config.toml
num_attention_heads = 2
hidden_act = "geglu"
norm_place = "pre"
positions = "learned+rope"
rope_fraction = 1.0
attn_scale = 0.125
parallel_block = false
init_std_up = 0.0801
init_std_down = 0.0801
optimizer = "soap_variant"
lr_head = 0.00745
warmup_steps = 200
train_tokens = 144100000
max_steps = 4398
Each number is 500 + 50 x the weight over its row's rms, rounded and kept within 0 to 999. Layers, rows and columns count from 0. Numbers have three digits each. The size before them is the row's rms in percent of the matrix's.

# layer 9 MLP down, 128x192, rms 0.0802, rows 51-123, columns 0-191
091:421458436444462568445433500416504552451496358570484452551456473495494493513414504522572518533545505435449587606567477544449491532482605526484457462485538526504458502515544482485498498574547530500437411541454516556469513486404393556428492458508528519455417558515495444506495572398526482501513519529559494482405613519499452498498484598481522510447528482583478485475480493457379526533472479568532523586413531428546503474558569508489582470495512473583478466489531484380578494520448521484530512462442519473490524397536487453600501548527506399506512452499585546497550576468381551524
092:428513571390488445571466472473490503518488547478487479537470439568540516534504510437442422498554544378473506598495442534457497566501527444558386505541494583474506486484529525502467527553546446579453452404500434461560392545487549457538539474446530526454495503529549487510462446517587508466515478468556445493459454542400425519469426501444592462514471486553507521536492552485496436495501433543377553516505492465465513650470558430445475534451453470496488404457479477584469515590509590542531513453423587504441587525457576548503516552502543491555514532512389457614514583429502462524
092:480458466522506476505472483433521467397476490513442537444553461469644526413682460522504542483441472548421535485452446469409459384556424559580632521487533472548442559446509433495499508531467556505533508457547567427537530481523561553445384535487564479461495487423404467507487448460564512455568554468533553567559494509546428495576474442598479495447582547536516474515461548532481469487496509476490409399523545525622482528487483491596479560566536574482483474505545580488569503527467496508494527495556451495497555472500590544490514480480475539543471495510532554470524395498537561470
096:519531481508517539542485484412516471454449388562516448629544473531439444468552566588509421496431566408553437485465462458468436403505542553472479502466456448570517426531532513430508531480489594505542445506525402428513476496541551494614555543519520547432493519516482407575494531577510500432377635497438525550484498473415490485494487466470504551441457487522443542444562530492460487527494435428476499477498562523498494493511529535509481536424467572328439505520511449407435478580539518468571561489501509509464438503549516446540509437370548488544490434512468454425461507519525446519
101:454557532492496520498560518590476567422551534468466508412592571557504501493563528571472601512578522464435501544480468492467531527425511509482398501535561590566514534556412399571446493538518536536489441546567579534448486384472585491473413490435581534486473436448467571458426484497533480533577492504453479415563496529409505484444552499559495481569517518601524441483507555405510533541504545466506549432521531535521444555506435429427516490473530602504511496468499455521511528454543600505480501617514458542572466586571508504432445552552540538534432473558474457444547449508404512561
096:470473432524524527458473595582550505465492504563470516455437532550490539469494386521536517566543414554551486478399529506531491436507499531492525459492549528570545479624501482483428474529495506550600529520531512447555491485427554458469444564467478486488494436481426514471484570529519580562423555536505521522486459416555520468400564542484631388488489518552426444468523474538523463390588515447451519481468459431480539573536529571595520478451537473524581507431447556447485454526525586462632556486505502489493493592432529455506499475505488543625509628503449542536525445517560441434
099:551403424508490470485531520610445479478443457468474490424494430408498409541482523472464534431480493571548519467442467459561487487419459538568538480512511538464527549541465450561467510503429457512596451503488547471480422508473372666541480424502461530529405505408517540495491524472527626403552559521517497555577467581423408482532553477492548496532539478462546503476508503529505589496483527387487497531461532510514512493592535529498545409437471534522481410461548480446431493499575523510451552377540530550500507447476472484404576416486548586481489535421447564492498538510439514474
096:461453477512530520375513449432519575462497452485505459454555431454562427536506397540497470541509508562508501571518503483489422565547538548543590521471501523493418506555547510483597509407570418498559566491543497546486448583389493480548509485586504547495539553549507477536518496507547520586538548533477466520490421528596523534582575497372488428516506503432498503528518535448513487599508463540520502462476560478381513535636583509486463584498483523522521575508430564528479451489438440464536417425559500516500446439482524387521457501491502473480477642397452473432529519506573506449
093:548500434526452530512507382561548447536472478482547494508483504520382450585421387519479455549404484462529463468450522604498410515571517522518489427569419527484587530462496534543549492558515444399577477382462415583500540570481431467576550425448502536565538566449477518519500521500530507484511463442418493532575502568543532463576486560556456560588473448495531520549436488496504437562560510469541517468490509509550489481486385524414451495482537468487521494536519561567514422460590404460547453559502394473487553488519457467580581502458504519557581477560509523427477553457486567478
089:573487480453447415537485489425411512441465512527545548456456401476578392476490553474531481450468546540481528575395550471480552550478534537484454439428534514509448532471515530470449513468458452534546512532500535433445501502494480513610440454559470507539506511439474513495509438539476568430478570509462522448463558547547470494498481566527450469603604515552504522418479436500486586573585579528474582468502574507512539442515503545411532507517516577573451633578466392495485515405501528529490472495515560489547471496496565619591527413535491516630484487526536499579398531465422555478
090:479451476456509451499434417482515450452494553439518463531561479542574475520481485543472578523554560494455430577499572558488443458476433466578416572439442455410470492519552479592547479432507526555557482483459476458539488534459438513461512450457536513576504561529493547540509520462454477531554473523505513476433545403526521512567546440445574586406502508481381434500484521468590564601391499486535463495439557517459489489497464419419474573422511472438491500506432624528569436423401472575500445550427564566530488461525556530540440515514516500499373529507404556502531483534586505449
106:448493515462485512551460480497469461601535454531538466463559472467468488543461424521459460529391532506557463585530504572510520459552579496505566533516475476538540555495480401505560487493472488434447437562443522563501535482583408465437447437465484480574503490506465483550374418488527429527593458477586459552468505566546533484543387542526549527558562517515530479521454472482495454410423519528478490451491525510479464575493578473472468514507533539509543635491539463461480465517515395454393499525476440478429523500585399477498538589561409520454511432381573516382511478445459453390
099:491508509502491551559522496487493444516582598413542514467548531485518509553560471569495435357445494497425454503524477479480531479481474559355471517429557468479457578458554604415466524544358511392477578502495488515493449519527638503492511507462573519441462453597538528504467481511487500420487477501518434521552543521516440516516537481404500466473430585543611554511544511573509470480568504509465491477570479511516433515428565509568589513521486472495571430481427507561509500465503491495507419569461569564604580537519552434445580476548423496466541495499489439509549491444625505479
093:562467570469488492521399534535557516413472504425439473512530528537471533524520536524571474482509480508546536474553431536522455554585525483502535447520551479510539569536599516556530474488496544603505539516471445490533480446478466624459471501504352474514591522439519507509461507456514551520469573463462428524506461469454541560399618493445548494413497449490607584494394541437516506448473533481461497535424472404457469464451469493545479520522522405432510525410498556455528536485492540477446451518569555408571515444482532575413561560426624394503477439452467565486434504447429493452
106:520526512461473588413436442528497565460452454505555528538490597571487459496556470472517497503480509571441469510531524536468429540482573501501461588516418525506482564496402533455500551532415458519539409547629491513580562478520530472580424436428499439526475528618421492571479467506562496456488510420457462496481553487476476390407491517488528517422453539646531544487440506429451507562538481432567554455431460571566528462441436476476431523470462538531553520458502528511490516519551510502526497455478405485595539583449427505520548491517579544549493524537550443576558560378465445552
100:446536479574528487519519501559502520576448494516459398432421408556489437441429439577498483486469508459536483463523486503464558543442560470487482456422532436458525423446481460490494443447562454431493535440475494496440524563445464538394480507455533507578567470409504537502467518521477488420396515522406498503439509458498560507399489481463483517529429481470487524512473559504483426514452542480538514447522505485484504623554553482335517491504566444441534530516457507394452521525485562543457540626556540516452443477604565601568570550519533467472500478414606529451534433539399525439
107:533522436548437473508452480473432540551520660470478499473553378583488466486496531522515489479563513466602602543468436462427529386555582644519518485545543498466493530526514513481511496530527469560489462485573495528457445475474447491434506430476490554569490586425558515505495516594469477560532509460504447481411506468409511547530449496494472533422535548452521501469458512529507436519459485517445447570514524477520417533454395439525502543491549445536569608620532533521567528440466530527475403527567503461480602508578437506440498447557478511537454556439476572481534539498513640467
097:478450472519609574499496511446458560548464489349522452506612495424544432416477543451561476435530517480514627464535502640501498455500543498454473538529480411537547554568418497488451504428523520585541526598479491508529536443459415618484476501485426536474426502530536497588483391415504456555580427502536562512430512586472495522528439571516479481526477564484506489445547432597549421520485506491456486477541582488454558555534459498489443483347549475505544522468464474467509511525533448519539537512475431466538531518521507496506451495443505470465524484462511468503455465344503471556
101:497494504489489444545524470492412485487404491469561554551536509553419512560459457542489395479535580499563522471467393514547481475539504536493431561547514514537513527587465496468477424456533518503517542586496498515477431446469438569453517434497433646500533499512594457601410440434514414460577507491403449522524436530576524516539514432470413610487459554494509484526449504476457489494432492516561499485499523463454408476498460521498497589480529489393546424518453484552483555516457554542585378484497446502528416442425511549519521439427475549529613475417470427581476521555535575448
098:358507451574532475517477478451474502426405464551492571487505449499557429489591422520472482499509480546443499567575493527551442471474403510466568507428570357502466610547526409567538487443533566418554460545419519511503500463493507527522421445474406468562461507469534498494444500500423538452470441555564493488555520507586536512447484531501415450431461384557514437441494431526471459448485391461455424458494514557525486520506589573440589559518517475459452510558548508582556508453488443551483488559581463451489560491474564549534499461491509604491552544513506450594481485471533518480
103:452526535518501451424506585529440491472411544466452479488496505522530520526416467604512480459505571495444472501549385521562549538449481405486603490550536451557493573470520580454618457494428468546542510574546535492458453524480538586504458485549585494484542532453461500612484537504498538490450459524457601533596451457504466463497390472382519451425485430491531405476552573535503498503525396490522483565549516541467564476535556464505557469565433416547516437476505505509464463507356448485558566403489570573460510498462488519526525435526573438478421543488488545440539478485586534453
106:476498494530462512590469510565447579540538433510487496415519403589479450505499540565535570509425490458475566536434459494526458488513519517583501446523488539437450424421443469471507539591533554514485480528546482418480586506453542429476526485481520494546458457538570592467501578525397404574498542464510510421493558425502598502579410591474485511565528521528598510518530465551503514478433486470516403385423484611531459527468434520536496517510463496480602456494539537528426381451491560485569444521504522421500385554558561553506578528499530526428545539483512495415500524483455543570
101:358506468616538457472550513478511499479534474501480426445531507499549497517528582543580460552473513400490507531583574496475518557525449520553518429460500470494499462553477494470502460511465462545443395463528492487527583518448514559595459528476480551388443529533537495519501473540468514525479361450570469493421513507492492527493434549421453478474421580503479499526481489438545520564586576480458448487587470490553587573494532485446594559449430469538519588508514506476551384431480510532532596427580559508539579450479519433543508521631436503450524494435493537516493534380442481590
100:412593557492432541607527465448563517547570484479521434450504542529459552446461558465580517426521513475501538513519513440530457574502532453539517519462521451561484581522490516571572518509481553541551588409435546508587496426537524587565551446570391527564489529524564545470508497482500511569468404547473460538418448500476508498417533462533527543548491435519504588483601588595415538445513472513484573548499468412462561410497464589518487558388552437546463531580487443529513506502472562486536566454485474444510495434539518485484468559483483502503471503479526529497565381448497646480
111:442520463613529526482528572510426473492500437448608522574496605497664527467520374483506554430440500463532425410536416502521532543485399527482561429521472598502544532430475486539568518360456561481499393607531473486535441474475496595508546532528575482514531540479505517498523454472518502431519538481519487470516396540500464441525541508604572491483467462469506438455433584598475602549431545416458484472465471467505469511441504542496502588452528608576494441556546486445560486540524501523493551429466523542421531551545551465524514462468536491446527525502505503479508501486464487508
096:475511528538580477504502425479540484544459488388470477495505403572497582483450490480423521501499467498448494479436493494560562503535505476494486488410457558369522553538497457447558460475554547495481510450554498470423466462479563545466506472514409543562483496348546590419553471570518382441521469490541512488495502475494535495480540490529511463477469505471413513491439505494485524512557443530445556486506500499426564487564539511392478379517550462514504533521568728439589414463478451445522430549457515464445540490491441558569488467587502514565401527491466567541583520525550460489
099:519558437588454501450539488529554448451490532382494491401518439498518495477546492531584412524488537420475559490478486409542566584569459636493522451560533493542512583561479461492464532432554565500444481458558510542466540480550519541529501573496438532482518485451470516412458460443497504526516438587438527511367415503592544538570509596564463452595542507425491461458534459456487497465472470535519627543546408552467483498604518573488468565459456480573523491461472457516483554575472429560503568505594508486420399472486543441472461517467491423452485541451490505455506529561535564495
097:416492577537498504463458483506444513490505530550532452455524484590483467504623523446470511525433515445519483486518526521559461497450550499503558490547554511610510506485479488448523516478444477426371553447549574466464554522504485572496533417490497590501434493529533482467470470547430554494523502442540489479386532510515498468447597489591529585497505504589549541484539372549530423538596509451590500421427487566541499516411423503538461562527526496495447461515455572512477477446576441430527421571424475486500504526429522440603463532515491403482530386537492478582536606550419556586
104:368507461453506496457566494473506547593510573456477556552593500463433508525496614534531441509527460434567478430539537514493503600525454352424557437567498497504555472480364416468579489524465566519508543564584453564492510424495497486442527424449506487549507500603510434514426502438468509445493469448472542479493493445540535507489488535611502436544506471494493507456452548471565487503382451497471540431623499500447476469501495527488572428586496548457503622475514417527502627441474444511506449498536501464440500498509477425515423467476586498509483508479537526464514472435598523528
101:519457575463505416413607554619485554458516494523505399568473546526498498506524574326497499524550470485469548423555568462603549422466527460570474593441552476516553468425535493473547480521453565526499570412547450415464578504521521463559459467516458507498461519541509541498473457487479506488481467532536544477585535532462413472428524463520457458546474426563481558441541537569489575452536472405463512568576435438466483599519552534518459562524467515430440545487456556424546561438632437570451485508461484514519516466553545505556547476477521566544467473502461501473579556539466533553
101:459537481410418427481541441520425586456494487563485494519544490541502473432542489518603522526469414483535538517444460448492516465450585531610496483508574609511487473454560563493527545442444474554510627451507487524481525484529485497491395525484534520494382602505480556501518472515485514546571489505518549521479571573461394529485467483545554576545461600576507603504542463596526500541489545519492505493447482440573401491526458426498472586562494522438419449639516548436461471453592498524525500604549538412491495480542519547473523490521570497560430532499503541435532493483368507487
103:482520471519515480437556443459480542588436519477566495506455563520514560654497577447529471456524558478562581521465582555514481578465466499565478583498394431461550416483592501475495529552468545484447498512366490502428435499511552462551551525479441495494521511425584500539527483492522542524447563532450551429459466565508446602478501478530563455389527523505503539490444541423511462450595573426504482520552398476507496549496544570530572551514608511530447502510532502504565534480505563437530469519445483480599579527466465487534543614459478542546537504547538400492477509590399497580
099:462479457519488512481527493516363479374518521551506565453467567463501499549514514504577440564452467458589445443556494565405492486575517463375447459489499569467514483570561467489474510443501531489512486480561504580542509580520414533571564487462560402472488519453463629562506501487500552450470459552476441495520478533514562506463546480522577514439417564522475527530481501505563519517470520481455513482493550624508487463375588461509415535509496523517496495450385472473526503583486494541460531542591523492480545511507563500659391457608528493544573493504459514502459440360503498510
101:434495489514498490582500445528402468439459569462447551486538472495534465463630438435506474505588430546418546573526506501376440497488526502543579528547538528434425444532533391461534450407495607548493577447461461577507444497550560580529524456492439568517560488489473425481502453498604507543473485374504460466513518546628585480447550491478491429478477505486550442492470501548492565515495443515533548466499519480545437621477452455566423469551432530528551484506576422550421535452401530535548518477540534542482536482446492439480415499473539505454467427477542573577457516493486493495
108:488477532510423580516519501492546421478535423483443505529625462492493532536502602502445451495507524481541637437440470530501499512545430428449560555432477436412522479554566505500459532455506421447564574479474408465499569494552452536435459579419552420437532459549537442585423427475481488470553512508518580493500437469426492500485439498442545544535626563471451590503433357483540533519483492441463460473431495510491531443562492487428530487547522511426522463439541543584479490545438574523418530477470507547491436485565475486558387539436503582560519557565466479492516521457507525448
097:478398497527541509607515521541576356550451439456467516496558471559412485501557439458581512406511550485520527501397419488429532463480480515519456490456485531489516567563516536538573552413522574523465522522502509586500500385525510474507561479465523486446523455626516565481533540467546530508480488564450558508592516505493467455514541437569471621537576482441500540469513482404435494484470496404582430536530481426493477475461437461525617452514549502530503465413505498395553614477526547449410467484491461425509448466606573505550522488491521460473527510516451565502550424506479511573
094:425437567479515470499594509536456458433470433560482469451507520468517412469451487513469563421522530507481518512464552543537516599475552482577479462458503399465536492604564539498550466558413561454544555475552519491497477499451491463552509595522506528469534428444403507441479562541487554447465368486514510439605513520575592512513521517539434530463518502604470428515498421516423574543466471545552477485494563532584592461562432570459476514461550550464380497493462538491494470477504507430524570503535414525488398529524494459521536470315402471503508475471455547572554464518472477529
107:489518487478554489480438508512494524511517502463522355502561474542542595566486433481473528548423466488455597465527474463472467516565548485518429513547458488584536473437405567508435566502481424470465454532517553531560486474521543445575433442388540541540602468439470433454519562451493496493386469508508468468483548503533383527479436512476464491533541420491558531451600502494499447477517492414520493506424550530516425480494491546519562579533468584453543441614536538438468548418476522494537530524366514437484577496648469538472511532509425597574521537509606465456505448471504449518
091:519485371405513527475519530555504510501406559552491480539512513569471424506430477476541490522463470527501411565545530458441532456607523554487537525423470557500477537509506504499503437507559554424477516470592473465519446439570449546449459592517517418453568643444419501502402487548571437432576550481532501568464513452448483439498496492510499487480580491449488521555531503509529529506506575479492552495475464513454416495529477495453544507424591551521505564554448580512624419530570594486421496600556474440609518513493523549513456373468541559454514453495521491557544557435534581463
098:426545490523537442495435515488552577487564508514506553430551511474537458464507440448460586455505458538551450551556433460513539504559476435520382555445482378461576549511524491460471602465504481535559518449474540562511409507497502481479584451513462501488616531445512625458481452502542510489505477607503588533557550473523415589500566483495473459587540535521484549503558474530438524483546561438505556515545434524455444494537510548599481581449494481440514474474630426574459574560513598534528527440422537477507521482525449527504440538490426576548522436470514529432499544514410581394
102:410500481483441401483503530451444535430476463526451515436514483509436512434514505519352478452505512474423496544483528533550482469540538471542545569536617410498471574575482498538568517492503518488473540546435487509413411438467472443516514578507518564502362519517468435574475526592447446547372511493528445534585546452508480476430502464520486532395476484476457429528564553493465483527458507493507532458610532595498517588578469437448556467579527548409472554403460449515532582464559499561526459541376577515465399509540501521426510522430463509451535463463498495528444476508524467489
111:487522432543576540502499415439399425440510521472473444476587413440468562558450517440521443537476556526382540570589428566482500529515529496535541485514439441484467510479534489520518455433525490474460435521460552440546582516517422425440532436477476501574565530488522443480403444434471407587557614463540483530464487536387462507526500504446550545413546476491479480525535627526446527535504447532410445559489531472508572463485528457428443482480456541465476515452525612521505559538502555477353525496457548444439420475532455403480547489528501446499491573450531526523535519472508420550
105:493522485556689440532416550561542421545528472565421548536502542492501512461560440424432355472490494448460477452481523571552466514554469540502471428641498505531484500448549445431402547527548543516491508480524479511496548507455447463545538525534464555436460414419468545544478574488537420436570494484520472559620530483538443609559431513509496465422500580513476474566408512495554565490463454485472496560446535505462509502516486528474507503434520458431572463559561474508433440421455465446493466424462469509495506508542488518516497585530407438430391464534515466531457419476532503498
100:467571517509417520492474441552539527494477458477459452426460497499484532458596406502589553510458453529453523406513434501546508466423452499519439469526557545450478537398491525466509542515540439409505524517441519479592482430538546584458487437423457538532452466556517411553517496618457527460425542488473438524497435490452487518487515581509450533461452520612456480558504548403515407455453562502549490409495559482470481538461589549531500556448517476459530449468446494381427551517459506481456485474513554470442657524527556504513580520501480491472563497456525496424487633411423398510
095:545471463507549504522468511463480367429523528565437594515494452494427573501400525584376544510479538534442472455510486493441420509469507531477569463512496421485518529517437538489546626536503462621527477455430419473480399527535480478550460491489470502498429435503576493574507569437553599535501525545594581499506511537444533487554647511511603488424508459485470463485569520467522571507484457515531554447522572404503455489486436529527582461503584508461475543506465495574495424501497393544416515468601537479424419511501487529424479553474547453463427436454513496454484472451493476508
102:561618503503507449477550479464389468525498534450443409544509562418524486651548529371551548475557516517495458530577496550549508489458565519470554485533499513455549460465469577487482487447448421555499479564428522533557524569427560449554431503462438582533509524551544498504517577570495438505481550493479457461476498530573562525468489441411614467385493476461473591432558417583467484453552523456454410509467535477459456505518473562427436511470527499504518381576488558480467503504482534453466482545501498519516523472446494558457524551475563574455556581474568537447518425432476407440
107:448471442521563535527451464475446516562613492491516380510530595489384550533569465456516445466498546534490548458466452444508523474491555454545491436466459521539531521483444429540541526474501480446477478506392421424501464455514509491494603551463503532567470604532563495554517448487548488528484554401469497526525508533542510497495385498472446471504534549461435479474484559551455634459506396409468541508507600471489582435465432490541506517454518516412542578495614406551575560553478436484488547429497405427445486494569503469493560553468443431550471542549470501393547501467461507413
107:399586489519464467568493501447505417519442513487503504463620472534489551506467447598518557473495492593528424522532507514480440572475417511517530533538551498471558454522501585517502523513552563475468368489467381516477405497568455450490466550450447455557491435520607467537470468558474468574554505547582543563540516596458558517550522538471570524529433459430463483520437599548530453573555467545488436502512439480531512532424487503529607430538486535514434422521578519505478526452456476447568380508452501400500556505529550580510562578434461537479576528427393462494509513541485473506
096:464449499440480527527522485652490480501494458481617492521506506505536468497508457443415579413488475498481401519492442533528533458509487379450491511576427537504495442508467508481522524476598497424591507508451574435541559439495510520514505432420514523438522485525498535493566549480563508577424535423476541493557514485572471490525367439393488486492522548405447493630506443496447509492536457495476467387513445540520501487560534486475461500463529465469396433617459427412450507494403515483549462461540504529466588471590533571554509605553464495493370533467487526529501485441525537515
105:542527613429652548562572520493489488526525498497512475349483564493574502471483508516499497491467576392520453492532516535440473511433509579467532482499552545520533539509458452650453495538469424458502474522471479483492552435553524538611468512484429543555431531507487511466472488479462535500552407453476381421534466590459482525460547525536511549443480483480475481508467458622555479434506505505427524488568404515449517521447476440489555467499498496536468531431462413496442528462431516476539475574492530502470522487468490497585599576477451454507598544474358528533461504488544454644
093:454448466547549500462572502523510531568547464493515426494482505572443454455588544431409495453505507492495471447369571517448469438484479441563414501508411436519488372522499503559487425546486529514461457527502438496553443491515476449547545451557455521580493469547565376658522482542582512520497455425519589538475553562491495479454454480516484466443543552468504520394476564527467481506496438523505489526437538557442473430495427508433448440504438479453580553475521560491593532443471483533479478441554612510440476412497520557521419451497482434591522466446473492485514342537527529509
097:522484479516464522402558563515420520481514431551483535509439529515489438563546456539576441534518466536559516587435485427487475478521507383440522459533514534542576476599557391631444476555462538531455417447494479468500535510531423472612508495420458440538481508520450367469447411547433543509501452521500486446550589444471491494497530549474493520471549502435519465500459476445400447497505521600543515527562430596549432402447512599566529520488499548469580481481504551485617513548529427491507535573559548488551474410506518479476505502433527473504583533497391534518452488449561532509
106:477464448620451431490532474439521491562502540456502489409542623507457531474541393500466551494493493506425503475457522476510495499532500492397454404507522467454470577464459474460488547438555552484408582506459458487596542574509490447579497457466504643495557559599498539465505393541578468513462444528504455549466512554399500471471574531521489516506427472459405553457475522509551562480511489471488525581542543481411525403563471533496537506462547454506501502536457514453621497435550440530557490534506467444456524514559402467523487407621532439541543510470424452519474486414557401494
096:392457508470600418445528513385476467517493490551501511477537518408429455532494545502545483489547463475582519344455535511533466507516549527542521531499549394494552465502534495499442543477548479498452522472527449418527561642504488517417516477509527482504534519473499453424528571557557483536471487472580518464592483518561556492421460558514564513528507437386570478472529411449534481459437473624456524565588505503449474583454537476609564474516495516477544559504494503505515413484530581417488449448415541507503520538466510469541550607455506356444499446564455568486437495484552527492
099:474521515472498545474549584516528503497565495470497542507459456459476560568451576448409572547526618510445416512453578411489578535518495483477494522451432522480533522543522520547491512467483444579517458412518569504538575442546477482418449507449452487510491558519490447628453514612372512499475404453444461583558469483538452450487444556555530495579538508489471447544431518507466589455543435563559548508518476499543507471516455476443498421457509560461511411497541491437493525488458556595489473527578604525511533301467566503374503487464478515485436468500528531497505546495568431523
100:445573498420502508450498496531498546502469589505535489549465495572503508550540529571571422546553459486473542538521507453517540528522446585433470425384465500522462570535492510532483531460562510593511442511406560579552539589468489418581483438496520541481541519532494526512472437466532550458511500475554498561430489500551560522456634477553480509460406474420430509535405511468504520552524454507518510558472574506359457495477576488479480471531438466516537498427471516515515454498510503530542556629465481523607552506469597383418442551515571554457501595425557437490447403588566514494
089:503499504470571423571509547490499507469430508404539495514408481554476486449537480475576493496552464500487601562441521428413545452545514488524471434442516518575472572491583505456476538427497448552474580438622506418515437452577483510501548464413496497506482547561566422528456437493468607596479507472595508484423517493467387494480498468569512494420556565502459470428516490442452552514497561487440600488425515432464450513459515531501565593526509542465510424553421526468579489516476473495412503516444470516459477581437507464504451406496575492604506454532441511549574550420448449418
094:430567440532573536483477484464579482540493551533457374397555530516502543507390520512482391526383538455469534523500554579546552585461546449518556548560474429405502560567559533540523525526534550497458486557506518527540516417472509491504486532490519489542449502595529517538381471461437471549392490456563552527489494570428514471526508465522471527570547542492477514433488559508493476393533391563502499492507534594582473464457432483584488504509518547456487540454535375491491487562545547493435494610414472477489535448595505466551454566554464459456467494516469441430486628447490521477
094:507514453548537563499451492436472457509496506513458571482561471572547451480480527545480468478436533442552428496480445451598439485597487510449459382507541473449546506475480510461463475476542394498458531525533485540402525454556508516483578493460450510523513432549500508524396436584565444521425512511477504560513505541508557504538608464574495389517505520502587552508492439515541498533565472529457427606586473472457435499372542477559499509613517426551397443397529450434486513570574492509530428503444476476536524470491523459548563447469446508621552577484509450604519611473455459506
110:495448481486453505521399488471623545463468411503515461568471524530499492492575523488479518560458438474493475466429473616591464450486461559511377520498480588482470549610494469525455513505476507489516532464454489507577488509608505556611467485468415547558505457511460493519489395492544495502541433529464500420466447439431480604512485546495566544517391477536557489540407517419541408581503512547525453565490509565562509543458434465591480515547454519381513444471469549493514464483497525527555518501537446508546598522423506545499438497565589557487428506541495462501467491669430488441
099:477579439581553525412542475504422474511474430465411352555494482506449479407477505518561471493494514424526482545591524531461492412430492540593478418387543551555492533575462409538514522535555548528533460476479487397466488425505537600392503517513453533498536449390515494574540460495538471496543499474461533494515537441490482468410512613484571515535499485531483494525512474578506471556336424488490478471498490513499513530521479501574473472435492581467506496480490545503477568505480506616525572517534506537434530531545492568566502477524504536628459433559473552434483586386502513478
104:535487502456529487493448524534599488480574514470558540506425561539575448513513498494435510512549471551414523522532521513481497556438495414551444445480482485510492379505480584487569363504522490472441475368449473432474502479405568551571474486490500501512479480553419454520498517485547508603455487476546501484440463471537475512584502621463521491558439558431580488531544394429404587515478484509475480539447564587488513569478546557509497433438505589505571401438466511519564544438453559415472485497589473465487540549560588511495603526513473564492403457522521585511555440567520533473
101:422506506530486495520518595593517564447470501442569554495439471459533479454522453466426545505439467464451584488602512463593504587555576475506479525461513519485585554505441477451507578582531489467422651542496567443461578539453552519482448330464542547535470495472589479470531544518460477440487526454485528501479615521480461405520537401471462502410466515524459392489535409521406497439428423466485495483491442479427491508517474475590497495489427449508517499530470500451511425510591543571461531500479521541599508483500437511478507470630469488524517480410543537485524534488450556461
103:428630414442487480520465489440497584510509491458500501532550535473523468481514570491439450465541483537464451525495547587550505489573577528584497603444550557505438465483470615507548492439466401594522467432570553514508498527499511508549447493571481523497445515572478551462377486458515516517412500480446514418526517442469452569448508470487425546483419563479540424518505536436497521446481495620469470588545518589521579327469493439498483552481543510504470543512583485501547560518571490560523432537505534567575474442465543412408551484552530527459473436457468454527450460463531587507
095:419406553443559392452518426448598560462544538494447544568473462513567428472540468535460527591515463420551563518427556537531400506536526436437555511493548500513444527452571474444552413477533548486544464513456584536544517547401557529508491476413424517513450442468523498552468525457434497569455496490573579470512439403549442470521501566449394532464534567429458560486464518415504494470495491520614489426556484493397510521514526481543507524500509478461491444524505602515506529519548473577468530512537418543454399430613418496494465514462431482476526515473511498533543444511388439522
091:593457531514497536476546521482531465540520546474412447542554537424418529540475433531572532540590543492371599494505449506513474520448518442406542467437421577550482554488552505514500557493448520527479491496497491542537505562470496623478617479444443614475563473381499460502511551524567535468494505470513507588543520515544436447426541491479477543447511514528475471454591609508486516431422537382478455510539532429497435523555555486447526440617471559525445508478441598413525541366467456547439487508490444468457390464500481435537524448523546521472543505437452499539482496512516497438
094:468586432480434506542449532591456534492455574505558550485526598510551487518520496549524506525365534541563558528536511558433535488495484453460557444504424459529461573484511521586561534548416608561541441533451557500487583544575491589514441500545421544510520503534536426513468493445421514571453549442513452464493499541495582448419497470551442348498510456427467546471497432487443496433549540497529516545454486520512540455393482481500460541409568435457436518519546539365549421522434420459572491491519495474502423519513451493454458418565527517453508449512461471438535553459532528407
098:464495500438493510567397482524500504504472374475514538441488488545533480459512452581486555455509478527501547496460504473560506464522478448497497437481532507597530441472550612499496578534454494486535444357488511488474519585499630426543630455491510461490479433476603489437524544454447511551418591540558532564543479463560362451438511376472492474523440467591511469452499397569473540527519505474530595574511611380558468539480539462578468530573485456495527490536493567530496427459571486517505541478499469549534594540527519438510471562502524478498540544568493549407485535480461507477
103:485464474468440490453572545507529467497442548554475559497567511593497538550479501465441465544464510547497535605568513442376517530493550460526481444461551525499542499526453466496518552439399489495406501546485514562439501513524379449508589499510457497557529483508457484593547468481524428549464463449528452475451546556487469509515569444533473549464600548493490545399575527457419603536502508504544540468539566557454549450484562530539452463527522483529511423575387500434515519527494535601542484631523565462526447487464497596532507573546525387572521471478642395542565465442525517564
089:441545417506594498522511536494568438503484452511531578445498517534554480449439443578475523485489570502442431498458473545484470491517519508462493454526518475482517436451477594450459631482501525601505417508530477458507403412436531433566407538547529455524620437539578498434496497441495632475455487521472528459512583470499512488501496398595609499434445479448492477486429518510530492444557512485429442492469404540529539572560480428395508531445546450465494468563479439427453459620456537483464597477536432474557561523485552480529485574418512424490524447542473450565471463461449518520
099:448483474437329508527484446533593499415590463559491558566429512391629460452376475524495510539519462477594468482474472502450520425529440427483495558448444386657441473553500487515469501560550436464462477450525502437569541451439557504485494448489552491540438495507574527487451498518523505574525535448511515538471566534506504458546488509473519502524505572482496462529530448519505474510551551575457419548489402451466583451480527426490544472475464459397470519540576517446465566538470479552536417490448568545491501371463500413482442436476467525537475444488474542563474446495452454506
104:500566605523528470531522393475531527600501558400452345467507487516449583543467524544507406550560491449456440494573444500585530600523457594462419492433531399592505516570505433407385494529503575538518432429448459448527426523495505481544537489429501449457465596440487512465473489503539530575539528469522526531509572387501476504502566586507448492531506431561563449490515422582555538461567554527534467465495556507485491469486496451423561498457559507461543452446506529567575465455499475438538471464420526503434540437481519509430530540538484486509517505408511485513500431522555563494
106:561520638538474528568476433579495560555525462460611502537411468469552518515522464498541595544491513570531501501465538491423452477451562492497488474439511467540475428378527480452510377536477483502534595486487506554522454513527627534565541426517473424485488438477574505449441477497544534505569536559478505448533464559481489460541563468474544506442455501530488477546399480475480438461575446483481469468434392428498500524496556410460445490518504551605549510440411592564487564546568510537405538473411544469560576465562459443515548583413489576463563524504456514482466450563511473532